Part of a small language model's weights.
Size: width 96, 8.29M parameters.
Architecture: RMSNorm before each block, rotary positions, no biases in attention or MLP, untied embeddings.
Training: a variant of Muon for these matrices, 246M tokens, 7517 steps.
Each number is 200 + 30 x the weight over its row's rms, rounded and kept within 0 to 999. Layers, rows and columns count from 0. The size before them is the row's rms in percent of the matrix's.

# layer 5 attention key, 64x96, rms 0.105, rows 16-31, columns 0-95
077,224,202,235,190,268,195,182,240,230,215,188,206,260,174,216,262,243,224,160,194,209,176,162,188,265,251,208,190,224,169,161,163,143,171,194,205,252,225,210,222,199,208,196,221,195,149,163,182,154,154,212,196,164,173,219,196,180,176,201,228,188,172,204,165,158,203,268,193,211,166,214,230,238,197,192,205,195,217,217,158,168,180,144,220,177,168,237,234,157,199,220,172,209,165,220,204
092,119,158,188,203,207,180,198,199,201,240,192,183,192,157,192,179,154,162,232,196,191,261,216,214,182,164,206,204,171,125,255,228,224,198,163,142,199,226,194,198,259,221,220,177,212,183,218,210,221,245,214,263,160,207,198,186,226,149,141,179,178,177,201,182,220,197,227,178,237,227,164,194,193,204,190,154,239,180,232,221,200,251,198,186,193,214,194,209,159,208,215,220,149,240,191,257
090,184,226,212,215,256,212,181,226,193,245,189,175,167,164,172,145,140,168,137,194,246,174,194,204,147,191,187,213,169,136,193,185,248,210,214,195,182,240,220,190,214,197,231,195,218,163,167,188,220,182,177,235,157,253,174,164,212,219,204,191,173,157,203,185,270,214,218,194,199,205,198,225,203,245,240,213,170,185,166,198,209,203,197,152,266,189,234,261,222,188,190,176,157,188,149,214
105,193,171,204,163,165,189,202,196,235,190,171,220,174,147,216,179,222,220,190,192,194,151,205,165,180,181,152,190,190,188,174,227,209,182,166,222,170,214,178,201,229,200,200,230,184,217,154,163,257,225,211,195,235,154,183,168,251,253,195,153,211,213,203,274,155,190,159,214,264,213,269,225,199,233,175,212,156,207,200,233,185,201,215,185,163,241,230,232,182,201,252,270,227,238,180,221
100,156,227,231,174,145,153,201,196,215,208,194,215,219,156,213,214,131,164,228,182,208,205,165,248,187,201,205,211,177,238,254,154,196,200,224,168,178,201,178,164,192,222,185,238,201,131,235,174,172,173,178,224,202,157,184,194,214,201,194,203,229,165,234,203,193,186,187,275,202,207,208,210,229,175,211,206,223,217,241,191,171,255,241,213,249,166,172,226,151,159,150,238,199,198,203,274
110,230,252,167,188,246,143,207,145,230,232,188,181,218,190,173,196,190,215,204,174,166,187,177,252,175,227,223,195,216,184,206,193,175,217,231,233,259,230,224,185,215,205,174,152,185,165,160,212,178,180,186,213,210,175,149,150,207,249,202,203,177,137,238,229,145,187,207,197,236,178,245,175,192,229,257,205,138,206,227,196,152,221,225,185,176,133,234,226,187,224,180,234,178,190,181,214
122,148,220,199,237,177,251,241,180,178,154,203,141,215,218,178,262,216,193,213,226,188,212,199,190,193,202,186,171,238,221,192,224,186,162,266,195,176,138,135,203,194,216,226,205,204,214,224,217,171,209,256,207,248,234,168,258,156,204,205,236,215,211,160,184,230,230,128,223,178,179,220,164,181,201,203,202,179,178,176,245,173,190,186,268,181,200,194,148,220,189,170,182,155,194,208,197
145,191,170,242,213,177,195,196,209,128,198,209,178,222,188,226,177,239,179,221,261,243,195,239,150,238,158,229,182,213,205,177,182,193,161,237,178,158,156,209,208,188,217,252,219,191,246,233,181,242,185,210,121,211,260,255,238,165,159,179,229,195,233,167,214,207,221,224,211,258,226,202,179,206,207,172,150,215,176,164,228,171,200,165,237,172,215,205,209,182,201,223,175,199,175,209,162
108,242,249,172,210,181,202,204,130,206,255,198,216,211,184,206,199,192,192,155,191,230,217,186,167,184,211,198,164,234,214,154,179,168,195,175,243,238,132,230,198,200,221,200,258,159,222,194,192,203,195,197,178,199,238,178,259,236,152,170,166,180,244,202,175,221,197,200,181,149,206,219,180,253,208,198,197,192,221,231,192,248,216,129,154,237,187,129,230,158,212,181,184,183,163,230,182
108,215,177,205,188,187,196,181,175,195,237,205,234,185,215,232,240,226,263,206,207,165,215,257,230,149,198,185,180,173,197,176,187,200,210,187,219,228,230,237,227,148,171,185,168,202,226,218,168,217,265,152,191,222,175,220,244,164,144,237,188,245,180,207,248,181,216,180,192,243,190,189,215,184,239,153,181,200,258,211,209,228,202,196,196,210,213,175,256,166,193,176,229,120,140,236,234
108,190,157,146,187,188,169,222,181,213,151,191,175,177,210,245,162,166,182,223,183,264,207,198,160,158,180,235,199,225,192,153,198,228,241,169,197,230,198,244,177,199,159,212,184,202,178,199,234,217,217,220,179,147,150,178,202,193,206,160,175,242,189,163,241,262,172,211,191,237,211,241,173,221,222,191,212,220,184,249,258,181,187,267,183,209,187,182,209,172,204,168,224,207,267,209,142
111,227,193,165,206,200,186,169,235,188,220,178,151,214,202,205,240,142,221,183,222,221,170,155,191,257,207,221,192,215,203,161,218,211,217,199,219,251,229,250,218,222,249,187,183,196,182,161,204,197,203,140,202,206,209,221,206,187,229,191,167,241,194,216,201,212,119,212,144,132,219,248,203,191,161,206,184,142,232,241,150,247,249,201,174,213,149,197,213,204,214,177,260,218,202,164,183
101,194,191,205,201,207,175,236,149,199,229,140,180,157,218,187,199,182,241,194,237,236,256,171,207,196,196,224,215,146,207,230,224,187,214,180,188,185,174,254,157,191,240,237,211,234,206,264,207,232,198,226,199,218,199,193,213,205,144,185,242,187,234,193,145,152,187,176,159,198,264,231,174,220,174,183,191,251,191,206,182,151,238,206,233,241,235,193,170,197,143,252,205,239,190,170,163
100,233,218,171,201,194,228,192,162,226,204,187,199,152,234,177,135,155,177,214,272,201,214,164,160,217,161,206,206,164,249,241,198,230,196,192,133,205,241,160,201,254,175,176,186,231,174,190,176,180,200,245,176,209,217,175,186,219,240,217,207,263,225,228,203,255,159,174,247,220,241,172,195,219,200,200,206,181,210,189,158,163,227,180,185,128,200,215,247,213,198,216,203,181,205,166,164
097,191,137,187,198,194,210,141,174,251,160,195,209,195,147,225,213,197,210,166,201,206,197,163,182,252,204,161,180,187,159,181,223,238,234,233,188,161,188,201,176,242,220,208,191,174,212,210,180,186,225,219,257,200,125,178,200,199,165,223,219,136,230,200,228,206,221,197,211,214,220,197,234,212,138,229,209,190,246,170,157,198,248,253,155,229,247,249,213,245,181,182,260,192,220,193,186
110,231,247,267,198,164,193,230,139,211,184,115,188,220,228,223,146,161,221,211,190,196,188,181,246,189,207,190,166,224,201,166,210,198,174,181,157,205,201,173,233,211,225,223,189,190,166,191,214,200,213,203,181,172,191,191,239,232,142,195,227,258,155,217,255,195,283,190,186,191,173,191,192,168,208,223,265,189,192,155,199,234,153,161,223,212,200,184,162,249,184,191,193,200,212,161,200
# layer 5 attention query, 64x96, rms 0.0989, rows 17-31, columns 0-95
117,276,218,204,222,191,233,218,221,182,147,214,175,247,208,185,228,236,200,200,206,212,228,229,185,190,244,163,175,227,238,180,207,193,212,221,217,203,209,236,145,133,122,190,224,246,218,149,225,176,174,202,131,193,182,241,240,203,194,221,192,247,166,191,201,273,195,166,160,165,202,212,228,173,226,220,246,227,238,228,220,194,203,147,213,202,191,200,236,202,222,199,183,174,238,214,205
083,213,132,230,194,193,152,233,220,221,205,173,213,218,156,195,238,238,222,217,268,145,210,231,266,188,226,218,192,187,290,226,200,179,205,186,262,208,203,194,169,161,201,218,211,175,225,200,175,151,186,197,179,224,209,180,195,223,158,191,219,154,206,232,146,232,228,240,212,162,202,241,195,167,143,220,208,211,209,150,165,212,198,195,189,192,191,146,225,234,214,169,233,188,203,225,181
099,178,224,151,186,233,231,199,174,236,192,176,197,246,260,176,196,233,214,192,176,212,244,176,164,252,239,209,215,238,120,192,170,200,195,205,229,221,243,250,155,204,156,156,203,198,268,209,188,205,203,225,236,184,177,191,206,205,176,262,211,222,157,146,223,195,175,206,200,210,213,161,219,183,194,164,215,208,229,254,237,189,193,199,167,168,168,221,238,204,218,257,195,190,226,142,206
101,161,177,187,224,192,192,221,203,224,218,174,168,124,174,148,172,258,148,224,176,207,207,217,214,248,220,206,253,185,210,191,205,158,179,147,223,203,199,230,190,226,155,201,205,231,223,237,231,206,166,242,222,248,237,188,233,207,178,241,257,173,160,232,202,219,199,240,163,232,212,227,140,222,149,191,219,190,203,218,191,247,193,153,214,158,155,198,221,219,225,216,186,180,205,248,181
108,201,169,192,166,209,269,202,165,226,210,244,200,231,212,237,251,201,202,163,219,144,229,226,199,242,239,207,205,222,160,187,199,245,246,238,164,211,172,214,146,203,261,188,214,174,185,205,151,198,251,195,229,175,150,200,236,192,167,174,186,222,194,141,250,214,187,207,213,186,205,206,240,214,155,259,176,196,224,170,197,206,189,249,167,228,243,174,231,170,245,211,228,235,193,208,196
103,195,188,214,214,210,213,186,179,244,156,217,156,259,272,142,178,186,183,184,182,209,183,226,210,187,201,225,210,175,215,193,202,247,179,238,173,150,188,231,222,167,229,257,210,206,170,207,195,187,189,151,167,223,209,194,207,168,263,199,145,176,232,191,194,128,189,208,181,196,212,180,198,221,246,195,188,203,171,143,220,240,156,178,174,171,166,173,138,193,234,229,192,230,207,268,222
115,209,226,248,170,200,186,224,188,182,217,133,202,222,213,216,179,172,195,281,221,243,227,150,191,207,173,216,225,223,199,190,172,149,154,191,215,194,168,197,198,205,185,210,190,210,205,229,237,256,198,186,178,245,211,216,241,239,159,227,224,225,242,194,123,252,202,231,191,153,212,207,172,163,235,168,202,182,155,169,202,157,216,190,223,242,233,146,238,198,184,189,174,184,171,153,164
109,210,215,152,198,211,231,210,182,231,174,218,256,180,233,169,208,166,224,231,217,139,176,168,211,182,197,168,234,180,181,204,230,225,202,202,204,167,172,259,285,211,215,165,214,219,174,195,180,226,207,251,219,215,205,190,139,181,162,203,181,153,226,194,233,167,216,179,151,237,212,216,215,199,194,178,192,178,153,214,168,180,244,195,211,163,243,242,171,141,192,217,127,187,216,147,210
111,229,196,214,135,169,232,229,205,216,221,189,199,243,103,176,200,187,213,233,243,200,186,194,138,214,242,223,204,210,190,202,213,183,215,195,199,183,167,240,171,175,226,224,221,153,201,239,162,189,181,228,223,143,196,199,186,173,143,174,210,245,119,201,242,135,171,228,188,201,179,183,249,158,179,183,170,162,175,197,214,195,221,161,180,168,208,174,181,184,221,223,214,202,217,193,156
115,202,213,184,172,189,174,170,226,228,221,213,201,219,195,257,162,237,166,155,230,212,190,191,227,213,228,228,207,243,191,168,157,263,171,172,151,187,167,207,176,141,209,162,231,147,209,194,199,193,211,211,147,214,175,212,167,208,147,219,198,230,257,194,216,219,224,173,194,221,193,163,173,213,122,200,179,202,188,221,188,210,152,150,208,217,197,203,298,214,182,155,234,231,189,210,205
107,194,150,208,192,230,203,172,217,215,148,247,173,188,242,239,208,234,249,253,219,225,235,199,179,234,187,181,183,193,173,227,208,204,184,232,140,191,141,219,182,232,210,243,188,227,218,218,177,207,206,212,167,216,191,225,208,185,121,200,207,193,221,234,263,233,201,188,199,182,222,216,174,163,224,167,192,217,238,223,178,225,231,184,245,178,203,246,151,223,186,124,125,188,179,194,225
109,263,194,143,182,179,226,180,180,228,215,257,246,213,229,149,194,247,170,224,195,203,227,225,189,134,187,205,235,238,254,229,188,202,197,211,241,218,239,221,173,225,170,192,206,201,195,205,210,169,216,169,182,203,191,234,205,174,176,192,203,201,182,182,200,287,158,205,211,248,157,269,206,217,123,160,178,214,179,222,217,200,216,179,243,203,156,186,205,148,226,194,191,230,213,229,204
105,183,200,199,216,184,218,146,168,163,216,164,175,175,256,213,189,222,158,230,207,187,170,232,213,150,198,200,191,248,168,222,190,213,208,224,239,192,197,236,222,153,184,150,127,176,231,173,178,208,205,155,154,160,206,206,222,182,232,156,229,147,220,203,269,218,283,195,211,229,236,180,210,175,177,212,232,184,235,195,238,198,145,175,188,195,177,231,200,169,184,164,215,169,244,203,194
100,195,259,232,238,182,214,203,207,140,139,272,187,233,182,207,162,207,221,207,223,148,204,176,184,190,183,160,190,175,209,174,188,252,208,219,187,245,230,207,167,207,237,208,239,202,242,176,220,148,207,196,194,281,226,237,186,161,202,251,214,176,209,155,233,201,192,203,184,202,234,201,148,188,191,185,163,182,175,194,207,180,248,227,187,206,158,202,209,213,245,200,239,156,218,135,229
115,233,189,275,235,261,180,218,169,268,208,232,228,255,152,196,214,153,172,187,223,178,166,230,194,127,228,194,184,158,199,196,227,195,163,221,249,181,201,216,184,154,228,161,217,216,216,259,195,225,160,180,180,187,197,234,197,191,193,189,195,151,161,203,206,168,227,137,252,190,162,225,212,168,253,205,168,223,182,178,200,182,184,221,196,223,223,217,205,167,171,205,200,210,179,169,193
# layer 5 attention value, 64x96, rms 0.0721, rows 0-20, columns 0-95
091,236,198,172,182,175,246,196,148,212,213,228,208,209,143,199,185,204,187,202,221,258,194,170,210,195,226,183,212,183,205,185,151,167,230,227,249,217,153,160,267,188,220,186,224,238,204,216,211,160,176,277,199,227,154,222,171,290,223,184,221,192,206,214,155,281,221,163,172,184,208,187,137,191,174,213,196,207,229,172,187,207,210,185,237,217,213,240,187,230,202,191,190,233,167,188,199
101,241,262,220,149,209,201,134,214,200,215,168,203,156,166,158,208,221,188,264,261,199,202,170,166,241,258,208,234,137,169,190,223,215,206,185,189,221,201,186,208,222,218,216,192,217,168,235,205,148,199,232,225,214,162,187,200,230,224,193,192,174,201,128,187,249,235,224,129,177,193,214,155,150,240,202,210,155,201,195,215,180,182,246,175,231,209,196,202,209,158,204,208,189,192,176,215
096,180,151,241,205,179,182,231,197,207,193,186,204,181,188,179,205,212,170,140,179,160,262,188,237,185,212,162,253,230,171,239,169,182,200,180,188,232,222,218,239,177,235,217,219,214,198,235,197,230,209,126,212,131,233,210,208,192,218,190,222,194,262,197,169,177,209,202,215,225,195,177,215,196,162,211,163,267,238,192,225,221,207,197,231,252,153,256,261,219,205,218,137,231,178,186,194
087,227,244,166,221,122,200,204,268,178,191,169,214,227,189,229,158,197,138,212,200,230,176,245,236,181,161,224,168,195,229,219,238,195,220,175,221,167,195,164,231,206,232,157,211,170,184,209,250,164,243,195,224,227,228,154,216,210,235,245,179,196,206,204,240,205,199,224,175,209,211,228,181,195,128,230,231,201,214,154,165,160,273,200,180,199,255,221,198,157,218,214,205,207,220,195,195
101,214,177,190,194,197,244,205,179,233,264,176,226,164,204,245,179,155,225,232,167,172,178,205,212,172,216,206,192,219,181,225,179,244,216,207,230,220,196,224,221,237,182,256,201,140,194,182,198,203,189,215,139,202,188,216,229,176,174,199,206,200,228,163,193,178,224,246,165,254,231,262,183,234,217,226,253,192,231,176,189,277,123,150,180,204,202,133,205,225,173,210,232,200,181,203,181
101,253,215,209,187,197,197,190,198,169,179,186,210,227,273,239,215,205,216,189,261,164,165,176,220,223,198,179,250,232,215,219,212,185,230,241,240,202,225,215,213,141,214,210,238,175,200,196,136,220,184,204,179,163,223,181,199,190,189,209,184,187,173,169,230,236,193,160,151,221,184,220,222,185,255,175,239,241,227,171,173,251,233,216,275,157,199,229,203,199,219,224,179,144,213,265,168
096,182,173,161,224,176,190,157,178,206,170,173,217,183,169,195,200,182,162,247,184,151,176,222,170,165,208,161,200,233,241,214,193,164,195,156,181,167,194,184,205,210,200,216,172,222,218,230,208,174,257,180,206,180,209,251,193,172,164,175,228,221,210,224,203,237,197,230,235,239,160,147,208,218,148,252,221,213,203,248,263,198,180,174,137,221,191,128,196,147,205,161,226,241,215,177,246
097,178,205,209,231,265,194,190,219,188,221,234,174,215,174,202,236,230,203,169,192,196,252,280,153,203,195,227,247,247,176,217,185,212,203,168,171,190,187,147,169,227,185,226,110,235,205,180,236,173,224,202,242,184,232,198,222,209,253,174,162,195,208,260,239,146,182,194,178,238,219,162,145,212,219,188,215,218,190,154,223,222,249,216,162,193,212,192,181,205,190,202,202,222,245,189,217
105,255,182,193,168,195,223,254,206,161,178,187,211,215,223,253,159,221,210,243,285,198,190,260,167,210,265,210,209,195,218,222,206,172,218,187,210,197,160,213,157,192,170,196,219,187,167,199,214,161,181,220,200,205,246,170,235,189,205,158,253,199,221,233,209,162,218,188,183,192,167,207,141,196,223,196,238,168,189,208,178,222,154,155,235,214,144,248,234,185,184,231,158,218,139,190,187
095,259,185,177,231,258,232,246,207,197,213,175,164,185,219,200,230,140,203,198,180,218,228,197,223,233,256,151,225,260,178,205,128,227,212,168,225,196,186,186,166,222,152,206,242,207,165,173,195,208,207,247,200,207,215,206,172,211,225,219,162,137,207,172,200,191,176,236,223,238,254,229,203,190,215,198,238,194,261,171,171,149,240,208,176,235,231,207,222,198,161,179,224,183,171,167,182
093,244,184,245,189,169,161,186,226,212,242,207,200,204,275,230,252,203,222,190,172,182,215,233,183,202,193,174,228,232,226,199,178,161,194,200,234,204,270,187,206,170,220,155,162,160,207,191,252,168,178,293,179,235,192,164,196,240,176,255,240,163,193,204,163,187,200,141,237,189,212,201,233,224,205,248,195,204,238,228,226,202,202,249,212,185,237,223,179,178,184,193,211,233,188,221,217
094,172,177,214,221,201,194,226,214,211,229,233,204,202,152,188,183,226,209,195,186,177,173,141,150,226,209,160,180,198,170,153,238,248,195,180,151,217,153,196,219,206,259,230,216,171,163,223,208,264,150,176,200,206,206,159,212,237,216,163,198,186,254,208,214,173,243,201,214,167,209,180,123,223,181,180,232,180,208,164,226,171,162,194,186,247,174,206,199,260,197,184,239,252,260,216,199
096,228,251,161,218,169,186,202,191,185,167,232,187,195,241,208,197,159,200,207,213,167,183,214,241,219,198,230,191,234,155,176,223,182,204,191,207,206,196,182,257,188,168,203,210,209,195,230,209,176,122,131,230,167,183,171,179,224,238,249,221,228,244,176,246,176,193,242,150,178,232,214,181,238,203,189,146,181,187,182,204,192,266,207,184,196,182,134,174,218,225,215,196,110,163,192,206
099,235,216,203,194,188,158,237,157,132,164,221,254,181,189,176,157,248,200,218,228,149,222,203,214,201,181,229,166,188,180,182,150,219,202,204,219,205,234,224,227,100,233,207,196,221,165,197,171,210,169,215,225,176,210,179,200,166,185,182,176,226,190,207,224,176,224,152,235,182,159,195,192,135,197,207,218,170,181,236,127,222,215,195,170,172,198,163,208,188,140,183,218,181,187,151,169
091,186,217,230,206,169,210,255,191,161,217,181,163,214,229,191,226,286,239,221,177,175,194,232,210,209,271,167,216,192,186,164,200,197,197,231,199,200,200,200,178,193,164,188,142,172,190,195,174,221,148,200,159,185,181,189,183,234,238,241,183,208,189,168,140,217,238,172,250,240,237,261,171,201,208,230,159,212,207,146,206,129,161,206,163,246,195,204,240,198,198,197,216,218,170,173,186
090,148,228,215,241,206,178,179,180,206,198,144,221,268,172,207,236,221,207,203,180,221,210,140,181,183,180,164,183,241,191,172,242,220,171,223,166,223,221,208,192,149,207,178,166,244,188,162,202,220,199,169,265,237,226,223,192,242,162,184,190,222,203,219,177,201,147,227,247,187,172,187,217,230,272,211,177,202,223,180,211,182,202,194,222,224,157,251,255,224,194,128,209,158,221,188,188
100,205,179,244,168,215,210,224,209,228,227,176,153,208,229,216,236,222,202,275,237,199,217,178,193,206,204,194,184,179,192,137,226,181,191,216,242,206,227,201,214,157,195,178,235,158,187,150,221,148,244,187,236,197,248,165,197,181,202,228,222,261,198,227,152,191,241,159,227,229,204,168,229,229,228,257,195,157,217,169,194,221,237,201,237,139,165,234,214,187,145,152,205,199,236,184,202
095,203,205,171,168,228,134,137,223,197,212,246,207,244,255,230,210,171,198,173,249,142,196,251,230,211,188,244,221,148,193,173,196,180,147,246,248,179,196,243,221,184,193,202,194,182,179,265,201,197,226,151,184,241,182,196,153,202,185,233,177,200,215,171,212,222,180,211,171,162,182,208,182,168,223,205,203,246,162,234,185,210,286,174,191,180,191,212,183,210,227,217,221,241,188,205,218
089,201,242,166,193,251,207,179,196,199,236,222,226,167,210,225,234,178,222,148,216,214,171,232,186,229,171,204,214,215,235,199,223,179,202,231,219,184,209,141,211,220,169,189,221,185,175,187,142,212,214,205,203,162,227,228,193,196,161,201,203,207,234,218,145,190,207,164,259,221,134,181,208,234,185,171,150,123,232,260,166,196,196,151,194,151,261,250,229,182,178,192,171,212,237,234,187
093,189,182,174,139,194,136,283,206,204,190,130,230,188,205,146,224,190,244,164,159,211,230,182,219,234,184,239,198,147,187,167,240,193,218,200,207,245,184,208,214,247,191,221,181,188,189,247,161,218,208,170,235,219,210,210,173,203,226,262,226,208,215,225,185,244,168,201,220,172,214,209,202,193,269,204,214,188,172,182,177,181,215,181,174,187,210,200,252,265,233,166,164,201,190,194,239
092,184,198,202,213,196,200,219,199,196,207,220,163,141,222,171,266,150,196,212,197,208,197,265,245,164,130,167,206,221,141,143,196,211,221,280,144,220,192,179,195,189,219,217,240,188,167,159,206,232,184,187,188,213,228,186,236,198,187,148,212,196,193,216,200,218,180,245,219,188,190,218,203,247,221,188,229,158,192,166,218,163,142,199,169,169,154,237,187,239,200,221,231,214,157,214,235
# layer 5 attention output (transposed), 64x96, rms 0.0635, rows 0-20, columns 0-95
093,184,156,185,230,223,203,173,213,217,196,196,191,211,170,256,227,210,201,246,163,158,210,215,179,228,207,226,166,226,228,209,236,173,153,225,189,195,262,236,163,205,191,211,163,231,228,157,234,239,204,161,213,193,204,190,196,155,246,251,227,217,185,194,206,233,173,189,225,264,161,206,239,216,211,172,195,244,150,237,174,222,175,217,167,136,137,147,240,202,231,211,191,156,223,224,217
088,206,238,175,259,194,158,180,227,200,205,235,173,232,187,242,196,193,204,179,117,208,230,204,219,164,171,193,209,250,238,182,189,142,219,206,186,161,214,171,215,156,174,157,230,247,176,209,162,241,250,224,173,281,221,194,226,183,169,185,211,240,219,228,206,178,234,223,236,213,197,177,235,231,220,154,222,262,145,223,194,194,154,194,215,200,181,191,187,212,211,219,190,196,193,248,175
101,227,235,158,158,210,215,244,233,219,183,205,227,227,156,195,169,157,161,202,212,198,179,183,233,202,208,206,150,163,209,182,240,196,214,228,210,160,222,219,186,190,242,186,234,173,218,233,224,221,167,268,229,240,170,207,158,209,195,196,191,223,160,146,234,219,172,156,151,201,203,235,144,239,209,163,189,107,207,213,218,157,206,210,164,157,214,168,147,203,179,216,187,171,185,175,200
096,229,183,192,201,277,187,206,172,158,237,214,193,200,154,202,217,240,267,176,234,176,204,208,190,224,209,174,210,261,206,185,178,168,155,169,200,229,175,194,153,208,153,216,150,189,243,230,190,195,191,180,162,155,195,215,153,219,110,150,197,181,200,177,181,163,165,162,233,219,204,235,230,199,280,207,242,209,205,256,195,191,197,212,181,223,208,181,203,237,219,204,182,203,185,192,173
096,158,229,224,225,200,184,206,220,205,171,192,194,246,240,165,194,196,185,153,205,212,153,208,169,249,201,177,210,168,273,238,184,189,229,179,185,222,168,187,168,218,194,159,164,195,213,198,213,192,201,130,208,206,220,168,188,164,190,167,217,204,176,281,202,252,210,218,214,129,204,180,273,211,180,202,163,200,209,221,252,228,245,224,139,201,196,234,137,223,229,221,215,206,222,207,213
097,154,169,192,190,140,232,190,229,254,225,205,183,192,135,185,229,193,187,185,210,141,194,291,243,150,186,213,221,157,197,235,194,176,208,203,192,192,128,180,175,227,212,176,202,201,199,210,210,204,235,215,211,184,161,190,155,179,187,190,205,233,215,232,194,144,207,189,252,222,233,260,170,178,147,157,183,182,225,222,221,219,168,192,169,215,220,234,217,213,211,157,260,218,197,219,196
089,222,212,237,149,206,209,252,191,173,187,160,201,193,263,208,222,218,235,212,197,223,225,143,141,238,205,208,169,221,171,197,258,192,185,187,167,251,216,235,188,187,146,169,199,201,205,189,181,208,148,236,140,248,213,190,208,238,173,226,207,172,141,145,203,231,177,199,197,159,220,200,256,200,221,195,172,205,162,183,186,150,243,195,230,184,224,249,210,217,251,213,186,203,160,205,172
101,255,181,183,178,192,167,247,151,164,176,211,204,216,240,206,147,175,192,174,212,248,170,169,244,149,196,185,182,188,209,164,177,232,218,260,204,215,231,274,216,207,223,181,231,177,213,208,178,237,194,152,189,200,145,169,154,194,181,236,221,206,205,231,145,211,199,208,138,145,226,202,189,159,235,210,214,237,177,168,192,246,165,172,215,241,171,237,206,177,222,226,218,232,174,197,198
103,146,166,209,262,179,201,202,230,183,193,184,184,197,184,198,181,183,205,89,161,191,171,169,209,265,206,219,162,163,169,134,182,188,183,188,203,199,224,170,169,202,239,221,208,209,184,164,183,200,222,217,209,176,188,174,138,183,168,242,198,209,225,192,239,185,201,237,192,231,220,214,255,199,158,257,197,208,255,192,216,208,192,222,224,183,172,198,235,233,253,209,255,178,225,238,185
088,176,188,195,205,146,183,147,202,221,213,221,194,216,194,156,203,221,176,170,193,162,178,150,187,195,197,192,220,168,214,218,208,197,176,241,164,159,131,232,229,179,211,185,147,172,253,194,237,206,198,198,203,161,215,195,200,147,169,191,214,197,209,187,154,186,208,201,159,156,237,188,195,212,266,224,202,154,143,160,208,244,150,207,200,140,182,242,135,134,177,212,188,214,215,231,220
094,150,149,194,191,187,271,195,163,231,192,235,231,178,171,187,235,203,162,205,247,245,222,172,214,186,226,180,180,167,197,208,164,190,193,259,190,206,123,192,224,169,154,212,224,230,257,203,159,282,205,242,193,131,215,168,185,238,233,220,192,240,192,226,209,228,166,210,234,211,215,205,198,198,171,182,233,190,221,236,191,214,179,212,184,212,174,233,234,196,196,232,162,200,232,228,228
101,187,223,215,213,270,146,168,185,211,229,148,201,261,213,204,180,185,174,187,141,282,192,227,212,190,184,201,234,181,237,242,207,215,216,187,260,177,250,227,178,199,192,205,126,234,191,203,137,193,220,148,215,215,191,200,138,206,198,255,182,208,142,178,187,196,196,233,216,192,215,205,203,211,186,214,195,231,216,242,216,220,230,218,233,183,194,158,196,163,193,232,170,176,166,171,215
086,259,234,239,231,223,184,166,185,240,174,217,218,198,145,158,217,216,225,236,179,200,215,217,190,179,184,253,210,151,224,200,220,237,190,164,201,179,207,137,196,260,190,230,200,191,222,170,213,147,211,237,152,221,169,270,174,188,203,200,208,181,201,214,236,215,225,186,238,196,147,215,214,168,210,210,225,210,202,226,167,235,163,148,195,273,220,220,228,193,180,172,258,187,215,191,144
102,197,203,208,212,170,238,135,220,192,199,184,199,186,234,239,185,225,177,188,194,227,219,229,283,169,209,268,222,213,177,157,226,159,203,204,160,155,253,158,169,228,131,228,223,228,230,226,231,91,205,224,222,219,188,224,182,241,159,200,199,188,213,194,180,174,207,186,187,219,180,197,232,217,203,203,208,187,212,220,204,175,247,193,207,192,202,203,188,224,228,176,233,241,268,220,202
090,213,170,232,176,213,211,173,159,200,186,265,206,217,228,181,188,155,216,191,204,213,180,207,230,201,144,254,191,161,215,240,174,259,199,192,175,133,186,197,239,168,188,200,230,241,191,196,206,198,196,252,195,174,219,168,202,150,226,194,189,187,220,241,242,225,199,220,168,153,210,195,214,220,208,233,251,189,192,231,207,287,223,198,246,155,150,188,161,176,200,204,136,236,237,182,222
088,237,196,182,174,193,241,205,201,190,214,221,182,157,249,179,182,202,191,224,169,181,185,239,170,200,209,227,202,172,199,214,202,189,196,172,230,162,203,230,236,248,213,184,241,161,142,232,168,216,187,161,191,162,226,214,174,217,264,222,223,160,191,165,162,187,166,184,213,250,265,126,204,205,175,238,211,197,160,200,186,172,160,189,193,236,253,146,143,147,174,243,161,209,209,179,205
095,224,155,130,225,187,219,159,246,148,182,214,176,228,170,214,209,216,160,178,232,236,184,188,205,199,279,233,200,179,208,176,182,186,206,217,228,149,189,222,185,202,195,222,255,193,159,202,206,209,178,282,149,181,218,215,221,233,230,164,186,196,253,178,201,181,117,196,239,148,210,194,199,212,165,204,167,210,179,240,205,211,201,197,215,238,200,151,173,193,148,219,201,220,209,238,201
094,204,262,217,226,181,190,227,176,163,213,167,230,216,157,155,222,257,218,195,206,190,209,193,230,134,188,170,231,222,187,250,226,198,161,211,237,168,224,161,215,230,182,176,230,233,188,171,168,184,164,288,224,167,175,172,211,185,224,226,189,178,246,218,190,172,225,188,229,192,184,210,156,208,182,187,228,176,181,176,181,223,176,231,197,248,187,173,259,219,238,182,201,138,186,256,164
087,162,168,200,214,176,205,192,209,210,214,183,189,202,211,224,224,215,193,235,200,193,159,232,170,175,248,143,251,197,209,227,180,203,160,170,206,220,150,203,142,196,235,196,169,164,199,186,214,132,208,257,166,213,176,160,186,203,245,233,265,189,204,139,272,187,189,226,153,203,263,194,171,182,184,228,201,246,186,173,190,208,204,228,156,219,224,183,201,230,184,205,200,216,159,272,210
099,208,280,206,269,229,194,187,215,200,235,253,204,174,222,193,232,197,232,219,215,164,155,198,259,184,216,157,228,176,183,282,195,210,128,178,241,187,193,188,235,195,218,243,193,173,160,188,242,210,189,208,209,206,188,242,178,210,188,202,181,226,156,151,231,190,230,213,161,203,175,214,194,265,166,229,192,215,204,203,228,222,185,192,211,215,171,236,154,159,211,234,176,171,210,216,150
092,226,190,272,175,163,161,200,216,230,238,230,230,261,168,239,194,205,200,181,182,232,208,205,183,215,219,207,211,195,256,199,186,187,153,186,257,179,233,223,245,186,190,162,159,171,183,224,220,210,179,201,192,184,204,244,223,240,180,294,201,249,199,173,258,224,201,195,147,227,247,164,209,192,183,225,161,214,184,215,189,204,231,227,222,226,223,167,192,152,194,172,211,174,242,150,182